config.yaml
d_mlp: 1280
qk_norm: false
bias: "all"
init: "normal"
beta1: 0.95
decay_shape: "exp"
doc_mask: true
Each number is 500 + 40 x the weight over its row's rms, rounded and kept within 0 to 999. Layers, rows and columns count from 0. Numbers have three digits each. The size before them is the row's rms in percent of the matrix's.

# up: layer 6 MLP up, 1280x320, rms 0.0584, rows 476-518, columns 160-319
# down: layer 6 MLP down (transposed), 1280x320, rms 0.0544, rows 476-517, columns 160-319
up476 090:471544515537484523447430454539497514535487552539513517524533439565567528512550543529441518506489490450542474553484454504447429525550528574439507514553474558457467510515477558374514429440594501456481496529538570501509508542482508528507514606517396516465565452482555493534469488491458473509473427560548439537473479419533467385486508488496548542515503553484561512466449458449495506484521516506454506554477534561450559550592555507510542517479477496522472498520468496470517467508572496
down476 104:517508534515454462486498517532468474513535521533553541499566440515480514492503475526478454562489528466528470509476487554534525513484461496536512450501487475519507460496447504454526603497498494464482552495440594496542484445477521551483485440443470521438563441470595464514457462454493490539487457493475550469460416500557450483501558548466533490580449500467495500535544515396499490559580542572497520476519521472517493568494437492504479417501517495496407516478508477533494551479489543
up477 111:525477444508483526391512508514465473487456510488495441445525459501533522489442580493604517544480565520522507520466555521508501504414486489453543541442464580561516520441540444460501485445525528499457527568542513476512457523470477483464454503553481528478548489446422527534446565474421544537509533547512459489526554596525477562482464478441513480542507502510528540539493484515517446522453476516473518515570436536454526531501522488455477561540519470542436517449500556517500608494522502
down477 108:484514484487514504468490484451514517518549484467532515461482526520488439492565471465442551532520485498538490524432443501559539458548547487508515509518532540495561556485551492547438433503511458479498547517457508543524521364474560486487450496519487452510561497512506601632500544499491478562480546501518482476585574406474473482465435490469524557527541503483557505542545488524503528627569486519561496502534476474494526479520516509486446586459481519451512461458512532530521520459478462
up478 093:440493488443512493494489621491436508471523534516482485525494513494461449519427468437550513508437525458516498516459472446533464441543495417523424390500503529466484498517544505536457460450541505528478437509444534540475578514482524589485611473544544526491436542508476493480495474525543519522523508483525458466523506479551522437511479531570449433525503564479522538518489501510516475535488623490463489571582445541478431434526448518445523496471512516521460455503495479460506479456487482
down478 099:472501464468518454538443546488510502530456457455447502563514420505502471519511519479499489439587542500435503521461516472518475506507513557539536512599491513583498545471522541588520530491487479535543547502519515473491529496496478446535544491481489532475498565520439547575516539433441501586524495517556531490489572430547461491483522441479494557504542530468441529551529574513463447465533482478442512478501435525435593497503475507488489525533538492501441538531556547508583459445467481
up479 092:440522479465471488469518575523538558504521505555514560499538519482532548519524462504495510488441494545445533469475525530510494534555490446547521408537448487513491519478537554475533570442495471471501514501494541605500479463512478594605478435437496508514502492516493537541503476551432525524517504511504535458445474534558515516513505501435520508577497463526487449477497502490469525430493472453505452470481521495497494497520572446413496479444474457574587520494506463448484517546521503
down479 109:536517526535482444565554466515434511518500531528446523495481465581493506548541477493510508548521431508493464505494451476525496480555591426505458532526494558445607486452495433534577582497517497496527510482486474484467513492528444423422481528473545464507531496500483503425441526488503483472486503543445483531464526496471523508466459502428470473567480514500496499445472506538435456478547548528382549387561544492492466516461537506493479426476452492449585494519493536529475609540534501
up480 113:528502477476486558487577503495471496484550497441516496603511465485524438540421456484468486529543564472509509482532425444549509523486476545462462447485538546521548522466504451441484526541449511475470451538543453488518480501521488457482469494570491517518472529493532547500532495509492402499482456485428562567556598473610547555498455516538540494418483466463440488481507485482516565519509518467535511551472501578530481566489515550516527453452471467534505496515534596504516458523496472
down480 101:546518594459499534509507508579504554544486487480514511425471463557475489483462533462529514516456477506506466504531444482479453503455528403562533497493422482500425494473528535496495463514514471518544505450482421451562479468504557500505447470512467420568498604533473472567479463567531480510456580477438479567496407468503457500528484545497489480494537464535469480558436512457441526449464511491460468536511622524484494449470525463499448505501515509544459464560455465508556472577512520
up481 106:513462536613543516497455533450463485484493473501532448493490451479510545556522521504569487468527449503547519504456510512568532525542535490495496508532425478551534550473532407511555508491514453499460481517511527476535482434486527504500506513529563412469511507475474551547506501488450514474518574528515477507529500463497528442512494445539471472554441482486524556566517571509525481474586489482479488482492499529546534513559553566573543545511418521516519496495461554415483497527494487
down481 100:492458487527475519508506521489497467586488481420489469495429478484489491500563492574466556544471534464495514482514552561478495454572541523501565543454542543540537544449548416580503461495450478450530549499478485527544487517518452477503479454510562430469492526515602462474501409495471552448575551504501510542496491582551506600480484479548520537498439513546488472527471477491497453556497476507563500489484443473481532525514441447499505555491529462525496563446501491408482470475528544
up482 090:469485467507599464457500560510471497463461537525505583522528465473541543499479490476559539515502476491495522529507463497556545555429532450490515445444530482382539447508482492512420458502536529551558504556530530546581490493489410503499501482494529469472433470477456437363517455500486485472531487479427422538467531517532479504494462518517480424461468477453501559431506519551449532497463492471548462427506495533507459517521485610379519500531527494547475476518506501461561457501549475
down482 105:528486543491414523532474475422524506535515500501515525499440522448524566525508557461533556586537469526524453504474557498503548452456473568493501499567426505406498567520573554443508602438417662482618545536561497515513495508452486456518533507571464504543533457510529490525497525486543525449525522504538472483436520546481525482468494598474550465446460476553521538503472495467550477565471465510516505466514495520489507556518535516493477500499518531526371504583490470503529528485505474
up483 108:507477492582503464551541514489417474508493504466525464512474625605477450497515519442547489506518578506483465497463504522451461539504555499469482470521531473488577494454459408531612447505502548479535489513502571494501492501399481557539574494502514548445512505470498480482473524525446570496517432598476509496470457445487498504541530554521523449516480495494515445534512527532483461417515486496549506547501555467466477510558480479419538499547471464498496527552513551590516504528549615
down483 101:520551585401462464470501506497473487512463521544490539494465557444485476463437517458459477511444526509510456523516517512518542540465477445465488487403510483522522501563572433455496512544439580555499529476522468518481465597470483514547441496582514438495504554454428539523402555495475468484439552506495532430524473472500558539468534515477502523512461438506547467495444465517505542511495510497476511483460515431422475529507464493516562481508507479521489442640462485544488569533532525
up484 101:469543512493431591456551525467565517540495509500546531508477513567514536490442487513428501518536484550458534518528498480564559605497489582461487492437533500417496535553485499534468567554474530485486544533543454487498528413498494478451505449532533532479535462506505441398453506548543494451489546530499537534529487467527511553505424564500499500476535476415492559367520482445501489442546454482533504464430470446484504541500491513498517472454550534530458540526496474408593468496488485
down484 098:513483509477464462489494474515423464520454500479473495509521480488446481482483536448462412497511434478462453479472537537566484520578506469533507503539521454544467553511478509566458516450556516447478458505550475510514480535465453483541478510488548574540492452409511510582469468507479514504491506489542509518488476564518538426539551456456536491474487492530463457621465585505458452537486483503537479540597450523536504414430536496517471572468459440508572479591514515537535410514448500
up485 081:490423484478474528486537540544487562521526478498461496491493442414508485500507485530580490476535457486532445482481510494524516511553477510466440528465481485489471457423513532601437439486540494473524514456505450529504522498535513514508445471551399497402450478454585547489490512519468483477537476481605498473449512413550495546515437562502467516529571529518497537531465527485486480394524434543474479511445501508481568501489463495546459520587532409460500508494472470495505435493463466
down485 086:501502458493460470538433471494488439552494512511574447478497495469487510489512544433464445532555534528489518504494513497442428463535454552504385461467481501499554478558511430523573458464465512463505459488479553440421463518478430540434496412491530436513526539455479523548561536472509478490517534419505589476626476518480438488485498410442461510529547473539513520557499504465472518413486555484499565516457538492512476517497503556462496492550528480460482500476520522478536520531568528
up486 097:546449479503562564555531505362535528481492456529467469483491452452444523509547531542505506512507554524544446475511554502528496569491457517554457543557526520513482608509516485499542533515520451381540512498509521504503484412532517484526470458477438546480531441527479509526467522490493532522538531510509501426484441528505446457488472464481536422520472512478473459510517476492592508458452508535506538483423526502548507525426484486452490513468521543486517492518525514460510517479403502
down486 100:589421542461398565467491496543422492513542554466523505463444504534490428564545522498473502451469510461510535503542435516500479483536499504469525537489552460454523463544571479440520546503415513513466515477472474520561501515481565499501477477569535531497515452445544486489478533543503498478486501536482483530491489458501521518467482549525499517495458538549513466512485512577448514551429448414519521582527437495518484440544557510495534459450473527445516415446488507595556513541523496
up487 101:526482535498522475425562459475467500408462482435483506529524513468533530421551527534525425548489407496451444473541510464410507507507466544489533488494539520471490562517472464533428519508532462495502497442537461515532547490485502466543515543565450563570438477474524489522429554527575511502490431529457467512549601557483534583487512551464512524557459480509551498470456549522493486431520465472533483498402475538568487512550532542473526483451470552471478527475478462462514520491562517
down487 094:511493376468439496504461474500560546506534516532527474470573475595505447487575445439509530509460532508486508496523550520506443521617454512538510531440478498458528487430531525455495435528494520432395513447488482474483403512506468535462535471435496541484498513516497504499515426488424488422485503523549489483470479469551533506510491488515576492452512431517465436454548504474524496440375499482433444523487477527452483403491456489490431492521464501493500457504466589540483486527534473
up488 096:480506425532416484458552449467556463513552506488549524518493491533485457545495461498466567521445481491448480586507530499543518526536528464444429526445480514428451529440469540439501493533535494444483603516440569502466550540566559515532516555444427491490494432555450539446451514437547462460543487557498515477484507482423484539553539487522559501458485496488435547528579511482507495502499531518433499502481539536513564539541458547504517499449472404457497513531518426519465447472582536
down488 100:465492544495428542556521487487537503407507519568486483551455553485493518435415477464471435585547500573562438440499467472490530522486439512546462480534487470515508500530609447516554554508548508426517464510454489498523491518546497521554517502514569532513437501506471451503586514543467523527507487505541407514538533485499482510548517485510523475501532487449549504583409472482450568498497490559534510517487493539513437486473504582469436492490544453487458501525441525554504505486478503
up489 097:498573514384421429516440524556551479574477504470493501499509462486548518538451481524451453440513499470576498514513523528502485487505514591485439530574542485527504515438451565483509467516510456445506513489482469496490529469538573416460528511462479502541509535429525497494470503427475499522503538534565482540523466533507522520522491567513439485534561425498524449505546472518469445500499476582498445530432544515493481508581525450486480466510477516510405470488504504499438568541529472
down489 097:572515466538575511495448541519422462495523463553471487571545481501503503500456566517488496512468490443478437470460607458520485423527517435456572463494507504434445577447578527424399485481512476510515506525512500482517512442580506450511483535494523436477550504436505495518526485506551504503460506419442538493452530531484550444418487467456586452469538491468554521472542537495494506448500539515483486495510420547458553521429520481472542532463500509540512499550493451529553468475465499
up490 099:459500570426499546398423466468555420528553523496526502503517462456516517510445439464519485449509499494539477397491476546511504525388517542480503541475518511523538449517512459500478481485490471514469496524493478512520516431477504507532472512500503469483495525498525468501562427524515431507509525546460587509515461479517531492472531493448540515529475517512586529520492472476505480587557461526488459499498498499546553593541527463411538559533484544421439515434525516421493503463443500
down490 103:531487482497524547613468586510498495483560509507515553499453525494480477497548435534485511506464464518506463500534511461489504427436463422511546508565514489470545543516570478557512534486489524484530555440509549545477486468482438458476517533505451452516503482488510519506530585545553411471421511552524570510487469486514554553456503536509530515608462534481478523560453467484533503506486566525529472501523482474535521515516474493609484474556574545516489524465531466463527497392479488
up491 096:470544521499510503480511483496478434496446492483514473483486472497484500457576459487514541584465474498463482482580494499549487569505477477521492522481508436501577514495505517508512420531424489514551483548564414523430512461494486510504505490453488547500447546473540554429550505537478493506444447545395491490525537470534528521444544557507494545443534412545487460528470467534478510462398533522516497482502487529529485568492521489549447472437539472434492431455541517507538493565463499
down491 094:488489492490494457506580495429526493465517477495501524525477470513507509461457458481552415492498528552508485542497436447468553373437476473488468458496444523488482517506453507556590527446457508442498526479519537520493547496437522519566499530512489475496515466473447482512470496556540527483472496426471467515472524487516446519511550516506455520461480451539494482484558446506526471482545502484417450517501455495470541511506521446562549524496539559574470429538514535485545555582490515
up492 102:468509540497507511457511549594522476478443509513528459497517567565521550549520517503588532486398452542502532484533499489537506521521496537493466571510508558535537422468470485493472489473529507483467534485537516523457465424438523433505522472490488466477469505447534421503359510460504463447618531548588486490446439505504491527482534489489472498533465512523481469559443491465597526519534532465468466526442554512452543597570455548545477469453453553455503477523480511481467416505466429
down492 106:487503481496537503483521401468474547492490425481484439461538476509554426556466559469511514448528439507464460446502549509509436470505536515490504564463475528516478479505510524527592487485498510524466459468566481466490540448568510512466509537500595476410513451471519493528560451474424559529534542465536462402496405466528423480451486471466485540467517507486519465522441489496454555490518510535488475492498398512496578517489520486466522491501540500506520483529494542596447464412487480
up493 092:537534483497482529555531456503515494518525519549544513499493507537483475530453455481528490418419516590583450476491454496461457494520594423531444558537491537502496487435485492513553508437563551549466517492481418549446475472532511482492541482518534503524479440497466525500413504539567599461453476466515521451488521519439491505455488516544454453525504508474508507504554536498521497465452480493475467550485464527536487539560469566554533472425528542464542473488431538490486479547514479
down493 094:533535548462474473458420436529519563501531497551524567502477465447514502452469545514510471501499556491479497501527485454495483492479547464515517484513524576477512528424468439403457532504524540523534462539497522512454515468490449419499459492400473513486523494522550496500409545544453491374538445513490455436529506481536467590470509467474525508505502426512552501445538536487539522462541554524523507468438533457554439559458489509579457451475491574520436465482427481419465484490567472
up494 103:501498518473515494478510490516491481460497568471542552528430475581470559468451518540494583486578507456490543479508506497566510453490462475488495485478505553582563471432516514453611501465489496612458487433533456431525551532437518558551493500492522433576423530480516503510466545551478500554503475542502529529536525551444468506493479529530505465516522534437593457516462442527456489558505582522532481510595546493475546534524445506499518488495480523487492475460422505526512508449509449
down494 101:517478537535495503454501537505508498419467528521510504473581462656400534491502494533528534483491433507475448537520455531512508512491513567505444470498549489437457532521540505565510464503456474533554489471439489549497437513499439545527513494502554529466526557458555478467548389490466483526523470495466523477465548531442492472518411585425503575456504509450557500516465468483485533441510519494488519539586538535469512425402523478396470530481508493523483459442568483536432522491440556
up495 111:539461555474508475477532509480463505507502464583443525482509527417494431484493415498503539581540468507556481517488507513543548504482486426581499512502462486547558569439521539523519494554538463567525479547543447490481466437463498524478432491524577516453469478557529572463454526457443520560502548489494473521489511529547524518527555450505439490475531528480482476413569536526546437551481448476563511500497483486501496559439537486443589399482466466463441538517516530473537407513461399
down495 105:464577540536492511458473469483471615493504424505522513476551504496545446501430536532524505457390434521483503506447456511510422510434509518514524526527504489515474477505471575560430511458517524497469522500507487498462507505437518513508448546520479491497476514439479474497544520521575558516469466501518482545552560541525430440477455512432528513499494518428448456519550400434538478487497524539482533469523479448500551486548551435540590504487511536554479470449439487548454420470509488
up496 098:495507547468475488561557506476563504482530477460469523489514544548439433505512468519483521492504496527528485451532530502549548486473485548547517453497469464499458455563532563479490494503494547493553496514477563468516515515443420502479392526594462559459463494534517506546508475524509498590543496531464490545485490413571477534460537531431524499428559549521500557492523558548510497455468492448504503468486420501531516430508412525471552509454571527480510507481466473512582514524524528
down496 101:566476508441488544521501519544447476518452525461466464475429502495505408457609433489501491521576565547504465518465535528492547462590532433514534559505490538496490471544519538466593497518462543468508508481435510496544509489482547455510595461522456522509503502531512516484514488490506415482579448572482539485517537460469501540488508455566360539550431532543503461488528526529469453472420502555520496501463525453451555471479493486428508425510547532474482507473535482489507408518519587
up497 101:496549480530453525540516404489491479465461567467436396516576501588458476498402481546449522474482479483468457522474459537486500450567481538479501462512489457472504533496492512459545532463503463386527470473560506560507503518469454550487475529497506504549548535565493527510500433536514478544488495513519510465443481527602489489446486477526464459521465505499449495538485537508460566452532432440527511449443473557493521493477546509531561474527531515476515519469527431534429491536519489
down497 103:486504382535449457481499533541528467427507504532513533478491488452526527482511518465507529518521567519434497510461454424498468537457495533515519548488614513415531518516512513493543576505453555529484560506479504424511513536536495525482516520546488465553443453489551492494420477461518487489480495505494554458499504566460414548527461561529484455474527509530552500428473499510464425568498519475494479500453504467549567436450570475492503495555508455480510558411462466542548509492513457
up498 100:525492593508500467401574477478437515519445454536503506538524502530469438548456513548525541471491452469448509531489472508596544514529483480544504552437559499474475513439470589416468604542509507515553540464504524518486555566514508523453519450468473508500521469461446501523453542499488534486508447465477488477450457450513466512440459476528457535511448484538475510537539535543491514524571491497500503532543482488493430422431384557456552520430483525557443510472540488513556479517474459
down498 099:525485528532450534436486463512488485527490486446523465518463445500542456472522471531501510513445418457431602450472456504511526450528481507489589488474401512465492472604513498500567450481473398440521442494435450549473490520513426527527500517533464498568518604530464511478490534459534599413563496463547520458472452521480471526504432512460532453466495490472528490514500521526517544482445465491490519486476489508440530492514451494427447578498453577509454455525499556541544489435483447
up499 091:427475436503486515505443486564495530427515473557547466419511510537512452483527505544608523523530408540522518520483529539490478524476520487518506438520473488525471467482518525524571540569516450541472485404462448512479535461531550553495470497523517526408434476471519443486550463485482488500464546459582457533496522551506469456465522534518427510555487476531425536467495517540550522483495513467448528494528373485582545484519401523478523540504516508520477476519532505517505497523503497
down499 096:519498453516538514542615517450491481401479514544533518525452504434448493498544583513449454513538453508482491451424444507517440430463566455527497544466548466474495533581518518458476544514459486446505539522465531543437473473490500527524540491477502502523477523481556455462561540466537493469513539539507527504496532479478586506513474473432516549468557530554509457466529482520539482478540480501493495489489527474464413461528531477378516512508501467469401518463537509450620512489493490
up500 103:517512487445489480419512504452509522472435475548546510481507510519415510501545533485554473572530515470423479521481553570461441510484450598491517516520552450468484508514446448472523562640491466503510527516509452432517485549455494524547464557547483513480494523474498460480499487484514397527503473471521491535481508469469464595491495534539506506502468485459556544524487512526489428572457539547558501524551486519496503513479511583466438492472545454488496516497563448502527440501503573
down500 098:468551536506498493506548555470487472504437477454527480563496480488538553492541481554460515511512558478490547563473456427472479510494509504450499501522499457409502518513515470463574446496465517517430517461524531505473520423444514469465471528404430496476469520431518455463501484448540490472600490481481420449490525466518457492529491475511480455471508503541530494490457545544420478472572475480468489544510493497470456462508409549477497454464500484424507502473458547472516528455496522
up501 095:481438580475525475520548489447462487485470469568487449486483535571474514531451491544508455526540521477464556515434497489450472555511476517465564521541407520456506535428500475519512516507471508462537461509493497463483438487537476394534547510517567549499510506422555497513510481470529633442508495460532531415479538542505502485543449478464435422482476487539508494509431475541505530530451515438499540516465472559522496498504477535451460503468521511513508509513517512486497581497491463
down501 101:499492479530473557470487537456462485444517489469527500490524527501464524544595450521438511499526505492512466461550551468489545470510532499511508450591469550441603506497500523495426392519475495444479526500464525498477561557474507513459461500506497471514454530501572475444515555503570522566451459543540510460519569489520459483512525472509433437501489540489534547520565465543524481428509385551472460457508480467530460539472505424485497508480520548518527523484500544521529583488538516
up502 098:485427490429474558529529505530554552541511493523510508487460528467496518528466508469485413543500478505517537489518460464531529525456525498505505493507436484465472487503496462538564466526486461484487538503528441517449501537554431478430475504541461529556452466544511468455554566548490528458569457551446524541491551590584548537502561542488484488463522552539509529590443511527488461467504541482458459525519424535543545498510491518488475530568473477505459545458505461492520498453484494
down502 091:493492457545495456416422413487429481410537498517534527564459526495540505476548532491455523554504529572468548493466505492491450482458505469403484455524486478427467501546494530543502463489508470538431491448552496440430506426535523494532494538549494502495513503529473549493538431547489452521490458480553417455447553507440508466488496481494485522507538594485517558426510520519532464532537497524476496452507545483483462570542491534516542468467434491504423518507470446457406516514520506
up503 094:520454456457495509510482423548463503458495509434506518547520488488527476505499535489501529522529490538487515493509537497478450549511516537485370527464499466493443414566457500519475440493477502501506528505512476593468511484456514468408496491488549446498466533544459523440455406537481464476518476476487454481495455457529537576518457507520457465515494437453486524494473528427473496530459488523412407520565645520487546474536587575516552507562531501436510490533483521502412443540461512
down503 090:395571524497508515456516472535478488454501454456531576498535428535542513539483491473518531563505528498470488530412551509472483547472451505537509540540545485472534522473527413502492518474576487476533530491502490454556482445447489478522554484532529567573579478529493471555488481467479504471538438515448437507545446532490506523496494471574519474470494514462491449555533553542461579457545435449518502514455491482495453503523491515570440509534572511566494517485525518513474558424490471
up504 098:493503535491431445487514504451487522491552537499506549461465589477451518525513514477457470515535492486449517525525493537472474520436455492452484467518497497528482520553544493474510484400536514538447470460502455510516548515529431474465490480560514500512512490457486539461430478518527432405526457423512476483509494498495443545557586445524489484506477499542400427579451484518457519505484514449448434506462566512446446547522501497473504512481446568430500551549532454506507473495542519
down504 092:529490534427553485499499484512507491528525510454468462462424459513458447515501507526477608430460510524468469490496514551498438539525500524528517539479540505536498445474491534463468423439500480543492491480428534511459500479478451460517478550480421514519453419512519549494565531600512505524493463497517469532508477435481527550551530522481499547440547472459464527450464506463473420533475533450542488481451529587549458487539588436486551538486461559490490486454469500478505473536534464
up505 104:496531470504476523504568480470492508509520483473504511495450493492550480479532576558525539443584517562466431484540453502517494493457467468476541583465587445554460582558452463443444493478541479539503503545531624574500462417477488539503491566555515462483535405507462501523472458535470410463437609453502563511552502446503472463488508490510543474534532548542481501629459517422446491544427472482518514468577572477459481538446560550519477521452524487543516469466473471536470488507444470
down505 099:525399518461446509437485483563460507503526491482483534489503501486505491547465434466569496546432493557502504467514466520497500473439459521506545499441482445560536539446487527475432421461499489534539536476458553409452588567528508453503456487495518447490448539509396507464537510532513566500530506441525464517498501525469508462518498468506541445435491521418464546438468454474549473464497614506547479530515558480476438540488476450391511500488559515483539526495539547511516453474575483
up506 101:482490483483460496468505558501495482482438566480524469542518489427513525476445485495604503539472448498440449473491450434584462471493547496471554493522474548535474508485505477555517484435460509526595455377474473504515509507558564511507479534486471372561464505423437526490490567481545472473481490499505524514502493559520534501502509550517453452505486505502460541480407524566506479510460447462527463473512528484473506503478543509443557505455488529485530477486477519480602485483594531
down506 102:490498535525500478504586528508478447551393531474529390466462506498441548537544496493497463523474445540509544500508503455565527532497481440517474596541489550490537598496439457471492477482466501451508560509516485424456471516539527464584540576469411477518501481491405479571573505541499426454536475507543493530443551509500433483577491574540502499550511460454506486476432511532504525446546475546560475476513539507512470504469521555483505547483548493547533557505455542560481489494522460
up507 091:456532438514489446460487461432430505534551498437495489501544508492484515537494485475506527529426551384471526551547475453494517523450491455533488460487496486531488528556482553512592534556537543476523491476602480503471469497467538451490493577479422403468475448582482523399483525564539490498504497450552563518561492523468432465490510459477435465512483542470467527529451525519425501537485486489490502502555511525499529518497454509520559506440519510475411562504470545467476467479533508
down507 097:474492464505535546524516481504482443499518499576454516535508534434463501535547548440564535557516470455474508487467465574477468530497553469545551549529532465514519516513490526472458526463543572548461500491481535526474523397470468612485483552587534526430527515465478488505520457532498468530454464543513539523471561444579587475560500417517494503461451454553444507576555494404524457524497487534496483456432459481455436531485459530461513555485514470428566517493506465513532444466481514
up508 101:527419519509479458436560476510472501484519506554509515568479460476506427493438472487499569537471462515514582508512507457494480416492484438476544490528583502510565574496514563512458457461495459524451499430553520482531517516458452501487551499430476495529578498524539428579520445477514518513503484527457413463521494545458422494508514538465473564504430501519491533545518487563517526482535480525476532491496492537464548535509490457569496491537459459538484502508398529532565527510457455
down508 101:500577507436517498541428494477495515465472494529498506500485509496474457477484491476493524482498453515521534494525549572478509604498479566451527482470448516458458447495491426495478474565474543577494449515511495554462557419444555467480441495524488414534479523464512466444468534529514462557520525481433592487461440571529515549508513429546483430442556469551450497443427533473505487520507542503476546465477498546440477499473559483558521570429477510466404516490518438532433396488496508
up509 117:423506519500493463513526478451481513523492479495420540533444466478590465527543467521594415477534444507600492565496552545567469460390560541497426547529548474515548466415493543493511518505524454542503486491486506530478611491507517478388467498480493439466499473466473475464477567518565489576523447535444535470508533511517545525491547536459522515488502464470506503509458552464560508444520481566505549431589494479514488495490397562501490492534513536539438469520488502582565536492538465
down509 119:430432592535566512494514508441497498536448539504504540532447496598506502506494516524420533433490529528526523447567562441468526470533485581471497494547457491484551507468536480590640373435509508444483488468530467563476550493504527485485523519496448512608529474589485584572463462556504468532600519500482560503527539485483543513544471430546432468450515540496472504503519501511498503407480514472488479504568523524527494471504545498485494553497459546537440482503465528522493534532529530
up510 103:524510476540548527387454509476505572521502468502530453513506560501509459479458474524568529441454445503526521471517459517542486524475527505509497511421516543497463509494517497428505537573484486466473486523491540570554515499454515526430503536519440526539504468547495543551499526527514576515504502432509472524442485555508508514495484488525588508452522519461522445418476505497530417443494465484557488540498522515508470513531496588545537524481581507535526579504523487559453454454496538
down510 103:460471536540447534520456502461494584488436436427552439460465530510505444454521446533565600537501442514532485564476492504470520485506477538504511483507471485564576479520545500554474498490473456522454507452484487535461526413524446441506520450487415526522496507493470476540570483525562398458538472523454483534495530493533440511456467567563525444505410482491508423423532446448482483498561453466491524515509462539492539522504534471547528511436537569588551481498597487484466452453481549
up511 119:486470503540540509569468543509472471519435545498488442481510451536527537542446468514665472498445451501503529547522456573499492531505490492514510523554592520491577485462514484538396604480468545509468512493503423479513433476513554503460498434444492514483528470551525498478492450567530458528486469489462523486557524496493463522520483547578528515491452521446506468539435445472547458458516471524513524507440451475462484494563455440487480490572491526548601480499471512525492474500476451
down511 107:502504513547471502508520505468525522497517456458453414518454527402489475572396399464522508533554434485508510536460479572498444535505487505536506464502547523525455564477515474489491438490494513436574517495487542511502458416450490560477440486454508530593495530519529497556536496530557483490455498496498479420556514477483573491511398487466520503515482597409473494505463507498454443484506510458482508545446504512456445493476534499505486546505500446534574478525545469522531488456535466
up512 095:507561571499502496515536479476541532525511362393501402503464441576503537526484453560512531493544492499588419481517497427538468530416506503554461471439478457483468518533503478477486465495527460541530446536481506480518516532452556526470501504506473566550530477529480563507497499423473517439574401452521581418444533529468440572439429529528496497539461514516479493485479523496505530395498498467461543540535533480487471410530525501447470516593454534484528478532509525535528508549526471
down512 097:512528481485524507462390438508494510448437450491480571499480512569541510558506521520500492478492535485494488499458480508546487430546517536529506603515489513469503463509550427504415519508492465501557424536470481421510568557404516543495514436491424470495499490451497480599532414473456551377408536436483544523528554532483406442538450517470500478520476508475614469516470509456489552515468504525483502552448525525401487538469514464480470477467531509502505535506541524437472560452498478
up513 101:492547527505522490529485503540530475498564452469487526455555517540491523468476510467543499498497422503538511454540461487459481525520531543531542541480500547517477563549444590479552464521488586461489459470515422515557478556426506547493493461492450467549530513446536537460438531522493450508509449514569580527468511514578456459565571504494461471490500472509455490560526509531515458500476499424475535499486507459563430429468468474437579520480479555463464551557471500518498487461512530
down513 103:594479438559503502459528561451476464507503541492491522541551468459536486503428536521417463474479488522469537484491506620428490455480430545542530481510502490432493554490496500464526499523498517433482488559510468421542470554525467474490456499523414486474546551484499508512510478475519560513503459473471478521501448436481461433560477448510501498542435404594518529489516409400568500486534424498505509499486411521538431500533497434523426510570533503553521450477526542508465498441465472
up514 098:508466466443534512525554517506543549474494533420495410541474537522465508443509497565564483549495453534466475504556504528491522459529506543473509478481555505574496492502465467495484431507510440461535459540443551459548522464488467512429498457494518438493503486521587458534531469465496473578489483515506592521444493546549507523475438449445434462505508519456532535457533492486462574541472475418455494517485518551502541575487557563466480508468495502486563502475521530483615560511469470
down514 100:527497506427486532461531492480483529524460513589543527415440562500456519483435484475498523552510489553440505506496531504505525495482576447491479467447532487476477450468503488457455540459518451535462449470534472562485545539511493512490468477483546492497583349545397561538476577517449486490476425518551500499446527501535515508475531484512450484482502458538415543469526504454547510483491450498474475530497464488520492477554496569517469556528497468519527460526545491498508414460469490
up515 100:433502538493503516451468495501503541508469450508499408508549475495452473512467490491421471496470427562530457452509472534586486469551520487468541524451541502497492512501452483513567557536600459482481571524427501443572526522529479484454538543488517457518488506568500531464426499501546455549518401483513569555525482455500487568488528482512469417489519538489509605406465486496515444487499520505457465492461503480511476507472511455461496450501520495475467515563490525483481528526436471
down515 097:490506492466495525490533494474438471449489488506492476524471464538575492514496467529598568563469561488555571481535602453471533526514499467475469507500453450536568422473418589501477460527511493505510498512601593516487527496382474464576464485503494450530394494526452470538440500445459489460500522509470526493490498544471449459543490469494527471455475450471435515524517427511542564477437449439537514421546468479574444449458482451523430560501536477526474495540487553443477551512553524
up516 095:481532535524496490445483495509470497514524442503558492568442518453539530548556474464500508422445422465521423491476491493567468522583499413486446496478453473486548518406484497565493545530430467483517469497577521489556507467453499421495508547520575501456487508503560544512500511466523500466454441499495510516498520421474452512515502470470526508499522555503538537505534588483550524562583502495520510452432485510512561591494513528443477568496491590475533480519460553523514455469533508
down516 096:467575444417517486604496577511509476475498511448510536527493489564548509515500499510564523457533554550477494506519526496526524521494512447537504475498492531482460548492461511453541501464453556497425523534466546488472530501499512429454508485577520485522529551518572433519502531490550499546477545647482530545484471457524451458500463561559487557519586518467503482569499533488468525494555429477478565548503491531440447491475506559437453587508484488438439548502482497536523461544512497
up517 112:516509494493578586456501520524540479492484545496508535523497464405479526441522505487512529518515430440510453480508388454474516447470524586545494553529491566549494476475511506515458540528475518472493499538580533471481387437498479529426495496552481546497540477497520536516495551472454458446490621535430441479423473472511513439524436494499451544500499482557452529450485533438471501563517399503527514454490506449526469525501539528546499484444494590472503470503468514516500482525483521
down517 103:514468484462566532465478489498536532439483503456565499474526488523502499479531474518437510489481534459511506495550506485536492520538540462492530458520548484541524555529523492449526539536508534507467499450507395477533535454510438561441459560489471454562414511547468504510546557451506448520546480376445514471513420452493515565491489460496517524477508523485495448457519562534484456445472485527452456514533482565535550473527440484512472554495462545469547491470476475491536468523539463
up518 108:510495546580492467540521499473560469562544471446527496463499437487534529503506548502432501496496400447440491541455562502532500471455510541525481464547506464457542508534500486525544389421545471547504499530574522494500553513493453515471498562497536481452460533450500424443472532472504495474499549515484477508477512488450496573513475526495500505546497495494474495508531490515575492477505457474476478511475493507455528542510427530498509469376510462546445473521431508489523573521469603